Part of a small language model's weights.
Training: a variant of SOAP for these matrices, 268M tokens, 4087 steps.
Each number is 50 + 12 x the weight over the matrix's rms, rounded and kept within 0 to 99. Layers, rows and columns count from 0.

# down: layer 2 MLP down (transposed), 768x192, rms 0.0522, rows 685-701, columns 96-191
# up: layer 2 MLP up, 768x192, rms 0.0522, rows 686-701, columns 96-191
down685:68 51 79 54 62 46 56 39 73 53 51 48 45 49 67 26 43 40 54 45 44 50 41 40 31 52 69 41 66 69 52 41 54 40 49 52 65 36 45 60 54 36 65 60 41 69 23 45 47 61 64 53 44 50 56 61 54 61 32 47 55 53 46 48 49 53 43 57 34 40 65 59 41 56 63 56 49 62 59 18 45 40 52 72 39 60 34 54 56 32 54 30 48 32 55 28
up686:67 56 51 74 56 35 55 43 30 49 58 70 42 48 43 39 50 50 42 53 71 55 35 64 38 45 56 59 64 51 49 56 41 48 18 55 40 30 23 33 43 61 56 33 50 48 41 59 47 42 50 62 42 39 30 61 41 54 28 49 63 74 63 60 52 33 65 53 58 37 53 66 49 54 28 53 39 67 64 43 43 62 62 49 46 47 60 48 54 55 42 43 50 46 52 46
down686:44 49 47 44 49 49 34 53 48 35 36 56 56 43 34 48 55 54 50 47 07 75 54 60 41 39 48 40 47 72 43 65 45 66 44 70 50 51 22 42 39 53 50 36 49 29 43 34 61 49 58 40 49 48 39 48 65 27 37 28 52 41 41 52 35 35 77 53 39 38 30 57 59 60 37 24 59 44 34 70 68 52 61 37 85 61 42 70 44 39 51 45 33 57 37 49
up687:34 60 49 35 46 43 50 42 38 36 70 45 33 67 26 54 48 36 54 40 59 43 47 42 61 58 43 64 56 43 48 52 43 53 12 36 49 59 35 65 43 57 66 56 43 40 26 52 55 44 46 60 41 38 48 58 76 61 66 38 31 65 64 36 46 40 81 66 50 36 56 38 65 42 73 52 48 44 43 47 43 39 48 66 61 41 43 56 38 62 51 35 43 58 20 58
down687:46 49 54 46 45 67 51 51 43 58 51 40 53 57 44 50 47 42 58 56 55 61 50 54 50 69 38 40 60 38 43 61 52 43 48 42 35 67 37 37 28 67 63 31 62 58 41 59 43 28 56 41 38 50 51 67 67 64 63 52 41 57 67 47 58 44 48 28 57 37 60 35 68 50 45 38 32 47 48 32 47 49 64 63 50 50 44 32 64 51 51 33 47 66 12 64
up688:55 43 51 50 35 46 42 55 22 51 57 48 32 37 55 56 56 28 48 44 70 48 51 41 47 34 79 43 39 27 49 34 49 35 42 43 38 43 45 57 56 66 34 42 42 51 65 36 54 33 58 49 30 56 53 38 56 77 66 35 43 43 53 57 61 43 70 65 37 54 30 50 40 39 34 34 31 63 34 50 52 45 58 51 57 62 48 72 57 45 31 45 58 59 27 63
down688:61 54 37 47 43 52 53 42 55 45 55 47 50 65 61 32 54 65 47 79 48 64 47 58 30 40 44 63 48 50 68 56 55 48 53 35 53 51 46 49 57 49 59 60 30 43 39 46 48 55 53 39 67 51 51 42 45 52 43 56 29 58 47 46 41 53 29 64 68 52 62 29 55 63 42 46 45 39 60 61 41 43 42 44 48 39 63 47 78 47 75 62 55 49 59 47
up689:49 44 44 42 56 50 65 64 43 37 54 28 34 60 36 40 41 53 66 40 52 61 65 58 46 59 52 51 43 65 46 48 36 45 53 36 40 45 50 37 50 70 58 31 45 54 36 57 51 56 56 45 79 29 29 39 27 53 64 55 40 61 30 64 39 40 73 53 40 58 48 47 57 44 35 56 58 56 42 51 43 67 42 41 43 38 65 42 60 72 51 35 33 50 63 48
down689:70 44 54 42 25 34 20 48 41 47 46 44 45 77 50 40 51 26 67 50 33 39 36 34 55 59 55 44 48 51 53 40 52 48 52 43 54 47 35 69 51 61 52 34 60 41 36 30 48 66 66 52 48 57 50 63 68 67 57 48 62 42 46 36 62 60 34 47 51 52 33 55 36 50 39 47 47 49 34 50 44 74 39 48 40 49 61 44 44 64 50 68 48 78 59 37
up690:48 36 53 28 49 39 36 53 48 52 65 58 56 66 27 58 49 35 49 58 45 49 37 36 59 46 71 41 70 76 34 34 58 54 42 44 59 69 66 42 58 55 55 80 51 40 52 53 26 55 44 40 67 59 77 52 69 79 49 43 51 44 60 53 46 47 74 54 66 42 66 62 46 61 57 33 39 56 53 54 41 50 60 32 67 47 44 40 60 67 68 32 53 52 56 60
down690:43 47 52 29 87 50 30 47 55 55 55 57 30 63 38 50 50 44 51 50 44 78 57 49 70 44 50 49 50 37 55 48 46 59 56 58 50 61 63 54 35 52 60 64 43 55 45 43 44 43 40 66 62 55 71 68 54 51 41 48 51 50 59 46 51 50 42 54 58 51 33 48 61 66 49 52 33 47 53 52 44 63 33 59 51 52 64 36 38 54 47 43 50 42 48 66
up691:44 54 42 29 32 41 48 32 33 57 49 47 50 49 48 55 62 44 40 53 58 53 53 50 62 50 47 45 52 56 64 73 39 48 32 54 44 53 62 83 46 43 53 61 53 45 61 35 80 29 48 51 56 39 31 33 60 49 41 41 32 47 53 61 49 53 58 38 45 49 40 37 57 44 45 40 58 38 62 54 45 46 45 46 57 53 82 68 50 40 44 63 42 34 74 57
down691:54 23 55 45 46 50 68 58 36 68 48 45 48 41 42 56 52 49 47 66 38 47 38 51 40 44 54 52 54 41 50 46 37 43 40 54 64 36 51 50 64 56 57 50 48 52 53 62 46 54 44 59 51 75 44 43 39 44 54 55 43 50 47 71 74 48 52 51 56 38 62 65 40 46 61 61 24 47 45 77 53 30 41 44 54 42 29 53 55 31 42 46 64 53 47 57
up692:50 47 48 42 50 31 56 74 44 49 56 33 40 57 64 56 82 36 64 77 61 56 21 51 37 42 41 64 34 69 66 46 58 41 35 61 45 63 25 40 32 58 38 60 56 37 47 55 54 27 49 57 46 56 43 49 51 37 40 46 44 40 32 56 68 31 59 57 51 56 42 61 33 34 58 30 16 91 39 55 34 36 52 58 28 37 51 62 67 43 30 58 55 53 40 40
down692:60 51 48 30 32 51 32 38 61 68 43 57 37 43 54 32 65 62 53 71 44 37 34 59 71 58 33 55 57 63 37 81 52 51 36 53 55 22 66 41 53 29 52 58 68 51 38 41 42 39 83 38 50 68 37 41 32 41 33 56 38 46 59 27 46 60 56 70 35 48 42 43 34 55 72 60 53 55 71 60 41 64 62 50 57 28 45 55 62 56 52 44 42 55 42 55
up693:45 56 64 65 37 66 63 54 49 43 68 50 47 46 36 38 34 55 42 56 39 40 32 42 56 41 57 39 58 52 45 47 52 57 48 65 46 49 43 55 43 60 47 65 25 66 55 59 77 42 49 54 56 35 32 62 58 68 39 34 32 49 43 36 66 34 55 55 54 49 60 29 66 45 65 52 66 43 48 50 55 46 48 54 51 49 57 55 47 34 35 54 50 61 58 30
down693:55 66 50 46 48 29 34 86 50 45 34 32 74 54 50 47 49 49 59 40 49 61 41 61 41 42 27 46 66 50 57 37 41 39 58 33 44 42 58 54 50 47 58 45 55 46 42 41 45 60 49 48 30 56 45 71 60 64 60 50 50 47 69 60 34 45 66 67 42 58 53 30 38 48 50 64 45 52 64 48 47 46 46 50 47 49 71 56 51 64 57 67 48 41 41 52
up694:54 56 74 48 41 19 55 76 50 33 29 47 43 55 46 69 60 49 43 34 51 60 54 41 27 34 55 32 87 47 45 37 56 40 62 54 51 42 61 53 38 36 57 61 40 56 59 36 50 55 53 44 38 43 73 53 65 59 64 39 46 37 43 51 42 54 49 60 55 42 41 68 63 47 52 63 52 40 46 48 48 57 40 50 61 44 59 44 48 38 70 54 61 67 25 52
down694:58 62 37 53 53 66 43 48 48 51 32 37 25 62 77 45 52 61 64 62 60 50 65 50 33 78 34 47 47 55 52 51 62 63 64 36 27 59 69 54 49 47 46 40 46 69 39 49 62 75 51 43 55 64 44 51 45 54 38 39 55 55 57 56 67 50 58 44 65 69 46 57 37 43 50 44 55 53 49 61 39 28 30 51 58 45 63 58 50 58 55 30 40 54 59 68
up695:65 73 34 72 45 36 23 50 73 63 56 50 54 55 22 57 39 43 59 52 51 56 54 51 58 53 50 53 58 42 28 56 51 57 37 55 61 64 73 46 55 45 47 57 53 55 45 56 44 56 32 47 45 27 56 55 63 48 61 44 52 55 30 35 88 32 58 36 68 46 53 47 58 74 61 55 53 66 51 56 38 76 59 51 51 30 28 64 43 47 47 57 63 50 56 40
down695:43 30 56 44 31 53 70 50 33 62 75 67 18 46 58 52 58 48 57 46 50 23 62 65 34 36 43 27 56 39 35 54 63 36 35 39 46 29 43 54 53 55 64 65 51 55 42 50 43 46 58 51 58 71 44 45 69 74 53 36 58 57 56 46 41 66 46 72 51 34 54 54 60 48 62 44 63 41 38 50 60 42 53 54 50 51 44 49 45 59 62 58 38 57 55 66
up696:59 66 43 53 46 54 41 46 62 31 55 39 63 62 59 35 46 54 50 58 60 55 57 68 35 42 43 19 37 64 36 42 46 39 51 54 60 61 59 49 48 53 63 32 65 46 44 37 59 54 45 53 58 29 68 41 50 54 65 45 72 43 43 60 54 66 66 23 50 60 52 50 47 29 44 38 39 54 43 67 54 52 40 58 49 66 69 39 43 53 33 51 61 50 47 68
down696:46 32 68 54 43 57 36 52 53 43 46 42 50 29 47 68 54 37 36 48 46 70 40 46 62 47 57 56 51 42 55 39 55 46 53 47 47 43 57 46 45 55 28 59 56 50 45 44 57 43 51 57 52 71 46 61 48 50 53 50 38 76 64 63 60 45 48 63 40 34 51 48 60 74 47 62 51 42 54 31 43 51 46 65 52 45 53 59 46 52 48 48 79 62 53 56
up697:45 20 58 30 44 45 45 35 55 36 49 45 35 41 37 30 45 48 60 58 54 42 37 55 64 62 43 84 38 42 50 61 32 43 57 60 49 39 61 34 47 63 43 71 57 60 57 45 45 42 64 51 74 46 55 53 51 64 62 65 38 53 30 57 76 43 41 46 61 66 64 65 31 41 66 43 71 46 66 68 46 48 54 47 34 57 59 58 65 63 43 60 53 58 49 52
down697:45 58 42 36 50 58 47 56 51 46 37 78 45 48 40 44 57 56 56 61 35 69 60 65 62 56 46 25 54 61 89 43 57 58 36 33 71 52 64 45 57 49 41 39 53 33 42 70 61 44 53 60 38 40 52 64 40 50 55 46 51 47 60 64 46 29 42 60 31 55 52 45 51 56 42 43 51 58 51 43 57 67 18 52 62 71 44 59 59 31 64 55 52 36 58 39
up698:32 68 73 48 52 69 36 61 54 41 66 36 24 62 51 59 53 18 49 59 61 25 35 62 35 52 36 60 39 38 49 57 51 28 50 48 41 37 56 59 50 27 47 57 60 33 52 28 71 51 45 41 44 42 44 53 60 56 67 57 26 57 55 54 31 56 85 60 44 45 43 43 63 24 63 36 60 63 69 53 50 38 38 44 41 52 42 42 58 55 47 41 46 54 37 43
down698:36 33 38 58 47 58 21 47 46 51 65 38 67 47 50 48 46 66 36 50 52 66 59 45 63 61 67 48 37 34 39 39 35 52 48 53 44 59 43 58 66 62 53 58 53 40 20 62 65 40 29 48 64 58 48 47 36 63 19 46 74 41 21 53 58 60 50 36 50 41 32 66 64 58 44 51 48 46 47 46 71 66 37 38 39 47 37 59 45 42 62 47 47 51 30 60
up699:49 29 49 22 73 47 58 56 70 49 58 56 55 71 60 43 71 58 51 48 43 28 46 76 34 65 48 40 70 42 54 44 43 46 65 51 54 36 31 53 72 64 39 40 61 36 38 66 41 62 51 52 47 55 29 59 42 57 35 36 57 63 46 38 57 39 69 72 85 43 46 66 42 33 47 35 55 58 42 48 42 70 59 46 35 41 73 36 51 48 54 52 60 62 39 67
down699:55 47 62 50 51 47 53 57 33 37 56 47 41 61 45 47 35 46 56 55 55 61 42 55 55 48 56 35 37 55 41 42 50 59 51 48 53 41 42 36 59 36 44 44 34 62 45 44 39 52 50 39 57 61 58 56 61 37 60 51 58 52 59 53 41 38 46 47 55 42 48 55 33 28 62 44 29 66 58 47 57 43 54 65 34 58 41 60 18 45 36 34 75 45 64 58
up700:52 32 35 28 60 37 43 35 61 42 33 55 45 35 71 65 49 59 53 62 44 58 39 51 72 50 52 38 61 42 56 39 69 60 51 63 42 67 41 34 46 64 65 39 49 62 55 49 48 51 51 49 39 63 42 48 57 63 41 52 33 46 60 42 58 55 75 51 33 50 39 48 37 65 55 43 24 28 33 46 44 51 42 44 55 66 69 64 31 61 21 53 68 35 61 54
down700:50 50 51 07 45 40 56 37 62 32 69 29 63 45 53 51 39 72 85 48 50 53 62 46 36 62 63 58 42 55 54 47 47 45 50 51 51 71 71 43 58 40 45 33 39 48 32 60 47 63 57 49 48 28 57 45 48 65 53 45 35 58 47 21 64 50 62 42 60 48 48 35 46 21 42 58 73 49 55 28 58 37 39 58 37 41 58 50 27 77 61 68 50 48 52 59
up701:46 53 53 66 60 44 55 51 56 47 48 62 63 69 40 29 42 56 55 28 41 37 36 53 46 41 45 46 79 56 57 52 35 43 52 36 57 50 46 48 61 53 44 42 38 36 41 35 24 55 38 36 43 42 54 45 24 71 76 62 49 49 53 35 34 43 48 35 67 57 58 52 55 43 61 49 40 57 39 50 26 48 43 35 54 50 40 32 37 67 53 55 42 65 48 60
down701:56 56 46 45 70 56 40 51 54 35 25 69 44 61 19 37 40 38 51 37 45 50 48 58 31 57 56 40 51 64 64 35 42 48 53 43 65 51 60 40 68 44 27 43 35 59 34 25 67 60 44 58 47 89 41 40 61 45 79 41 50 45 60 61 39 54 72 36 43 63 31 53 59 42 53 30 48 46 49 65 37 48 51 60 35 68 45 60 42 48 71 68 32 61 33 43